{"norm_eps": 1e-05, "init_std_qkv": 0.0255, "weight_decay": 0.11, "train_tokens": 457200000, "dataset": "wikipedia_en"}
Each number is 500 + 40 x the weight over its row's rms, rounded and kept within 0 to 999. Layers, rows and columns count from 0. Numbers have three digits each. The size before them is the row's rms in percent of the matrix's.

# layer 4 MLP down (transposed), 1024x256, rms 0.141, rows 394-419, columns 128-255
102:494489568460535470490507527512460533517506515475487538589526511524473462460499517415416440522482507447492545483515515488446448457558452487468535560450463493526513531565505538506459547508469470466461486502503506524482505557512509486539500497482494484453495515484552624547444517582437431424441474432523508503490481472488453479511464525546482505511534549491495486497503560503419532470514
103:523499483485509581468437480432553483464452512547498510526549459490484448396519484527460560480527509473465520494561561503467506520528386515559542551507561563435490482489513487527485494574545436519461478560487513474428573546464546510543433555588465484524529495545549489498507519519499536483451538472539477459534549500543488496468503518468558543538499521485472458482447480505557406505465
099:437520532519490501465554460490501493522567453553424514466517572518508528512420443428592441513474521421457553531470497490505498516550520474520502501495493520522513564506519464418526483527524491513448541527516447486389554516555536515457530552447547487483480498529435519509458572513501533511492529524505499542452453481506530591511465552515488533423518519584512512478511529535469518519511
099:465467477451481479495477490466516528504436540446400474496562485494509488500518493435458481492484518518477515491419446566483548422526511511502526429529532523489460495503544541432528461512435499568516520537452428522463473465442472482497563547536511512534571540495492490531501466543476541423525555437480553501401535482527488588496449585472454430509454544514435514523510493576460531551486
096:459446452480525535462426462464409591548471481540525490451454535504474540531563544498425520558518467514489506515448455539495538483514470508458548518539482512486481435452500499502511562489474470535558556541532479484483449504554607490517418503460567487553462473477520486565531462524546492485491535430495511504498496471550515507592532442581495450543507530457491562520442524538547494516467
096:497549391516524500545473555485492519519454540472459509413581540528479584517447504469545549548535470511502508478556508518478481487433468484496463477529551546429565516500491500491567550515480530561540513540478461511478518466487450487493557464511461482469527539490427461562532508557568501501528527485472499520461440475582434595468540408543449512449485508526510558522483430534513508465577
098:471501568465562462576461505453424618480501453483525515499500465479609566427513520530529448468512553523450513509531463566462440478552492448461490532526501512503497465577506457451539513468494493539476549505524542593477569466527456494531451526485480468428495522520546539434398508456463495508468538524508466427481534470499520440513469574547505505478480536487511533536464531529510501545455
083:481451492427499489556565564528491557506514490579478488531440446440485517457495506509503457523487522522487523492490453488455522532510550478532485501561548496589449552528548488458485461524517450513455526500504540553516484522423531577502515503489483489496526567470558496570440561463505526443460473509462546515493550566514498539529468464520491476452520494501524533486544514478528500448520
106:471421544489434536486507511516547503552506473518520527492483514530497520515479464503503464549500490603592519494605442527520479467463454359524450483518524515541467558501551442480431475489494450487513521529457487587486445490461544505505471538504561472535450498540472438457520446544491515562482500548448516478482548517556569495591488515546476510509477538517467538519461520485504566494540
106:545527535488483532536522476548497513519465463438561532510429563446546412485451441565524456457543534470500486536491496535517516532474517509478513504525437570525504463439572474454553470466559554559479496529504498435520529473514445503519506504542452415538527515492532530471544518466483532490481509488460477465442425553457507479569474520536503501504496438553525498496528453523513559556495
107:489512507540456466506516484528504542572431542512562470597537449517489423526504566456532501457506494491497473534543470573500456553447537499496441452493515490452538513471519480482433487536498528523462539480428432535567465480524384589547462453506475492502460527520486529490514454447521546432483477522516488490530391530478517551558526495506502527522529455502478567510563527502493518570485
097:415514538526463595492471495484553512462481512489484474438433500510567586495492454459513440511478519488462502570456522439467403458522519508507502489527437523567457494480455469548492454505545515470488418525480464550570497516507429479541540623527413453460507494603543535508508507501498479472503516577466500494516531500493504598443484547503496539551381476510477509539538490516489487520456
089:546498489493467491495537485470496540504447496478428544452495464466419547488514510479476468465487542492526445522525497426459470496456554548505488414493503497493549610615534459507524489449522500447494529500510499493502522501457505566564486479510496511477551525527513553410545579493543450524607586469520508411487488513581477538491492562560501436574477489518486473525515529497456562531541
104:485565493480472532476538589504467499494423466507515496499571538510389506523480517453425472538537532457544467502389527447495447448483452562500498505434532508545483556496548489475406420470548408514522511529486556450576504501511524496462556470499532517502515441498529457486512520487487433499475528491470479442464502450481498514528453508448556486533491488523546491487563556467530464507565
095:451450428437477469499450455509522544531496522472489491506454495511535498431586484532439463489529473520571479516409498519581521516490529441445546553498472458534563505524499586531523535532436550441481524502475530451557417531521574459563496447521524543504539515464545461567494498478455472528514542523515501472534481542504490458505505469471511511565518428420537463517509557469480521512590
092:443461432484478518517524478508446506523511477505510485526523514496605411515495464529481483496545467457458527411512468545500465502458461494470574486441511421407548531422533465489526500519551449471515494423486413452456502532512454495520511516469527519504528559537609476476558495489494513500465487412476570543520472492558487551461509527498457575480529509501507498465557504547500546549535
091:574452534503555438535479495392485488575468475413489500434514480490445494456505442473472473480464487474471413445484474576480453452494460488453438490484573529490431488485380460435526494487522500523515554435480543498513568469510457544481462509518557474500469567544571464457576426477489511498582483534422549497461549548427484463467549521469467537476515496511475429446524511460535494473423
083:481482543511430545487533569470486458498519533544545503428500434463520516579511520531526549498541537544517552463500503544443500483546529429491526408513478561481592507511507532432534522518645420493482454479478586486505503489509522420532495500485442538558474491561477521537458506556449429509555478456482484440471467494528521452491476442501512508490526467517447521448439505535509532492531
103:444528465490506529503513480534517446541440505548506469473568536551445503508461469484553448519492548581480467476584467558430520509535491471510475480479466478518528454455485616474562476522487494476487517511513499518497551499516535431452548475403491512502512519528517551537505453541553587546514450517480416456487447584517385477443517504523542442500514543451502556489547550523499509541493
100:482496478463524539547480428504539492503540478515555488444542513480515476539581499459496493418566484499478560489529484545585449534519496465468593505516533394509565511515438439563511512543459460518492477511546527454514532519403418507466566494526554558514546423498478443493450516477501488502539460503577490520474492516504433449503501514483495408457486475565507445535548458523504494480456
097:484471552583559465490444525508501499527518556559526560490512532462474446523479423574519497491592513457513444494460418546523494511525529477487537504524579496487547503481395495481474586554423490544430489482531542496517475459530468448505535456416484458509477450562490517512472539516487467492486492464552474518559505510553502479505583471439486499489504425579475509508438490516538479572491
110:497483520541461507517495490543438436543551501493588487443465489494524539533517519438515469539485492517499515461527506441585468473468486432506452563505520557522457512576468573555592499546604460495510497539513499541508527477441529555520512510492479462487511532491492528430545522510472472486546518495529476508468554487494533455520483527494438502518415393461525499459494471462499506515504
092:523461470561508453557416470502485505483493460465522516563513441506447508485571454472501514476441551518539502487515504565456454473508463512403515491498472519446498513452514504488485476525526561542548460426530571491587413503461522424511503457433533521516502509479567468502438470491464543460468493503442479529498501424509560553479523483447521430542449475463481513559524525539470493482540
094:497546509488540588452496451425433457533423532501511478492549443593468530431528501525523525483529519542465558560438447595483532523526516484526518465474464513522489459503494505510487560492481559494449480467485457568497522482476544479483543497436505593455507405511464490499526475504439519487471526513452477470494506440536504427535524468516444513522497551443518484543534550509537559496531
093:580517412499517509526528479440477537491518543500538447512520523456450480523530544462474535505558487459495441481499487563551545478458447570457505471494499580508467468522496447475468521565479492471491472490495535473515398501567442476553536548493547501461457495470552458425555539448522499525519477447542524489517571526450476476445513475472508588494521514496453501472475581492493433520484
103:487465458503555558475553600477526572493462489496482529506541518585505473476486474551533469483503554532552447507413541493423550551465463509500527449528529555485554503481531566478499438521484496522514504535420416505580500502502492494490494448471548515455459527523481486476529508493498450564526474493543500516457505513510504554471545507487511513533476492551507510463532543512475555524557
# layer 4 MLP up, 1024x256, rms 0.138, rows 395-419, columns 128-255
103:449418446536497514531469488547514485471418532487499446475466506424487491511621512553432519587491478439489504443529498486494496569456516545499529492448550494518492509497522453476528469471597522416536546434504481505573533516535528534472535482497489548524568525449543448516495538442526522422583523539552520486468508512436490515406522507471392459459482571428553500532488533502527555476519
092:469434526524476518471417456562570443468448406509539490420569541497491480505495489541496505427463540535554511470498507496467487535512444482461442455515467596520469528479535409578537520449528587548515492413496529486490482555460513545536509517461530511410552506508483447517533520475499492465478444504517455571450515509496482474458510440547534511519418529510519531522561515510453547497483
093:448503427507487571506539424452522410479469510508493492529453568502471547488485510493465499568433478444579410519499488482451468486514474584518515484464535455465548477487528492561498454533597506454478501417568457556493508508557549445544474491509580476494546501502492493580440433487565476511450455486553440506510517469492511479507527508499547545522453543443494514585456554485535562540508
098:499513553485428533500551596488447485525524482504452508533469537542495466458535524566386535498493530480481500476487465418499511539518507493480482502468495453502489560473567473552544565476516456481502531543519491461440528501439439471587474450473442499549539515536499579448546522457465478541443537522556476527517523490492514520528553548507468485497519516516513465608491455473525492468496
097:502507444539447539518503442486510539537456481439514457534459464531477489456536501515479512519489461566448446557489518534459475495443523541421538510465513457488457550495495541518453490502485448549491465458559436507549477556502468493587474525462509523507486505538510479428471447517489437490461501508526477446517473511508535517561501521517554514458528532509463474551470544482473571484525
093:493453461469537555409563516536502501464425458574501505495578482557450508499508485505506502511458475414433436446528491567562522534531433527463458480508501489525458518484517511495472454502505578417576429533558444471570557589532506472516498495479496532439489460424440465504587509505499446521456476470460449503449454569504472472534535492447465516502552561591467557487529489467554430541518
088:506488508537496505542464490520519431534483476508442522501482470509503427522472538468479572534525531437563484481492488526516556528509486529478498488483497459393449534497442456571524493541449489441464516506485508528467535518508528508509486534506548646511440438533458502481528422522505504471559488476488495473512504476465479483507531503534454616541525442435434506534494454526537484527499
101:466527495480513501565612514443464552469504536503488451471452447545491569466497569502538531514480517546438510567448469481466541520522497497460424536437523504609456538477458590417467461462552525516477514613474610530558481515465506519468480503475607583460482471497491480500504518563528471552540471648500472533451495500509482545482514515506540500495535451517493493522484457492432498496468
101:449409504613486467452538569552400531497464505499542495520564490492515526471494464488496478513459508570511512491465413585503546485504590499503470509482489501526464502495422480489509464451541512439550457418505425522523517501466538435487498522479446556452490487444447555476537545466559469463453530570533489519530478491498481524467530461538442531458520483438558516522515485442422516496428
101:461436499513472477463515436473488492433573514573458464504538508517488505462523540506513465560503450498490504537487503508556510527544566506460529495509446509575508495542488488441540453495505532494534494546492468503482449510464523499478499536406489552537459506520463511510466535414555466523421557560528455525563508473480410462509470424455508475479495566559503432440530539504478521505444
104:443483513461483475511506526492486538498518501544465514450479472503519561522501500448457545471509450473607495515540542532529443593548537473538464583514490445509570511512467442482481490476401568541527521495425476464480515476489498521516501474567453532493522539465499490528405500525527538552463523446528492479524544504556510493513444448517485481451588600522472506524495547438519450467584
088:488442512477588511515448563497587502499501485519507453563464393586590461484487515557496583526455502488557449518457530531453506463506494517512396541540577483445504515479511579489497495516498515482553534553476509537536474558484469495479474469470496492533526500512444550460505502476470497455470483504504557531493521460475521518470471464486508528392539635521480480476526530467511518498511
096:497464474555399511511478496581538558537583447536546480492449515532455530396501520514594583426514466473425551532548462524546484480439526512481482515657529460512511493419476537476587507477528579485524445505473520464487520471498538494455443461483492520473557549515451535472461584400473480514480502545516518519522438430438559557478495487448521528435576496542451452553461531519484523442501
098:553460472483515497415499473526519474481521475579511473466562534478380493442431554435455508515500519522529503491527529545448495585492571513487513547527511526525475470467523511557513525460570482530558503488454488554463557447499444517464553516505442441463477540480504578435509480490497535583521549457557505570538562478531594484539451477492518493484466547540453449460472547466444457531488
089:524557541527471523446478473511537602521496514515499525440476533486456538462430413496482584500562439550618439514504545511557453510497473489510426522539516485471432498472465525507514502488470516492441539539523579487492470534519486472538528476511454554600491500484439514494502516572526496568571486576520493456491500402482524521532503506472501465430474497378493455542413445503505453478511
087:370486498533530521482510471573543476555500503502545538505465454604537428528420495474507456542509470472575519585513477516456482569483560483547535518533487470462522490503542434470472553504626521535495475548482460494475474506480431473507590486458476495504469444490514528499470470544513550553438536465511405415547491559436488452504479432534525484424505500451592502489489519484463495540516
093:564526506469579409557466436459529523513494495524493477490522514498518517474537509504502535450459552522527473465516484425398460502530465541434425537438436413452458565413512581476521529451434493494457513506489534515498418568464506498489469517558532513468509473506548568485504508542526434553448407526453487479584584497502542463452425533533459466508457545529525522475494491437414550585538
103:529423488429456491493509551484550513488418435490488464561489494480538424509491500496496546551471561489447465498571506513509541431479534551454493471489493514515527504497518513558506424517537549526566446460483430477511532542451518515549448406477450593528504548449464516427509527512485485548461549421551549476543525506482552469543504496490419507461503536511578483497420505531480525468447
097:505445484455510456531481482511468560456550533458443522553449469503510499508531539504529522509481507491517539450489545507513512498484506487565416521518553495381512491503504513469520635502476523507461419511513557517547492512547562491443485494449455622516522431448463441532569497511565507451537491490465498475477560493519518529552529505468518524530450452444546444471500505515545462479503
107:467476536519510485491538539517520552523517528498556430502568517506530516484490484576537491465431526546561399465493495480519519500467500521536487527511521455510486539536539525499434471593563483573527472534510534487476513536574495503476497550503538481506447548448506510519475478583498528512527501489548554515533495523479556504547521493519500539486476560482460523543490425520489460562436
115:441514532494491575440487562541469445526512417505560552487456455489512449523495524487572492535483423444525540541514556471518507484592507482486514565563471479549521507487517465497519433478491484475558529501478522497505518530498540531500463491551466513481534491468562484506488509522491515463567574475493496499508501531438550534520559453495498499493565451497556471544506510520501457457547
102:495490554597527476485492463478468502428420460533434497468494504451434489478416512478483503552497440530559490429472468419529528499511508498468522530526533482487492550497556479531504532533491508487461511561504460472514517567529497562497525405506438480489508536523569527511526507542459512512536503533535490512441483520593541548526463478469472472463488480493497443474554483459438454512375
096:518396587437545534548524489669526541502505449458529459435498497462538489520409497471589500502490512469559546476471521487503413493519507482523446509486476515534565561528480451517471504495507442558421461533446533486450528453475471494484553492475561493436508510453506527479480566461440541527513403506500522536546472478453562518509534530543528488503502457541459544556527416458485542499500
097:489508541419495507437512535535509497485480481499492539376451441471553471499528488518518570467433507572494493516561475544468474494473517492654465475524536473548496557515452534503483468551439512474463528421483481398522501529524494478441488502505516484478503573469476513489502523553477478462411528556486476501518522468471530507517588484585468548532514611517547470514524432521498569562470
095:492550440536440498543518484566478460464518581529530541465482522443496487567503567508530487525450493408502514467520549606533485565473527501532511492387500487509492550431480451508505535501539540445528430489533540509446509503472519539472557539496431501538481426515495560521412465489382428502494495483491497490510464487536489515517448538561495460401464475518521499496504478502485574447520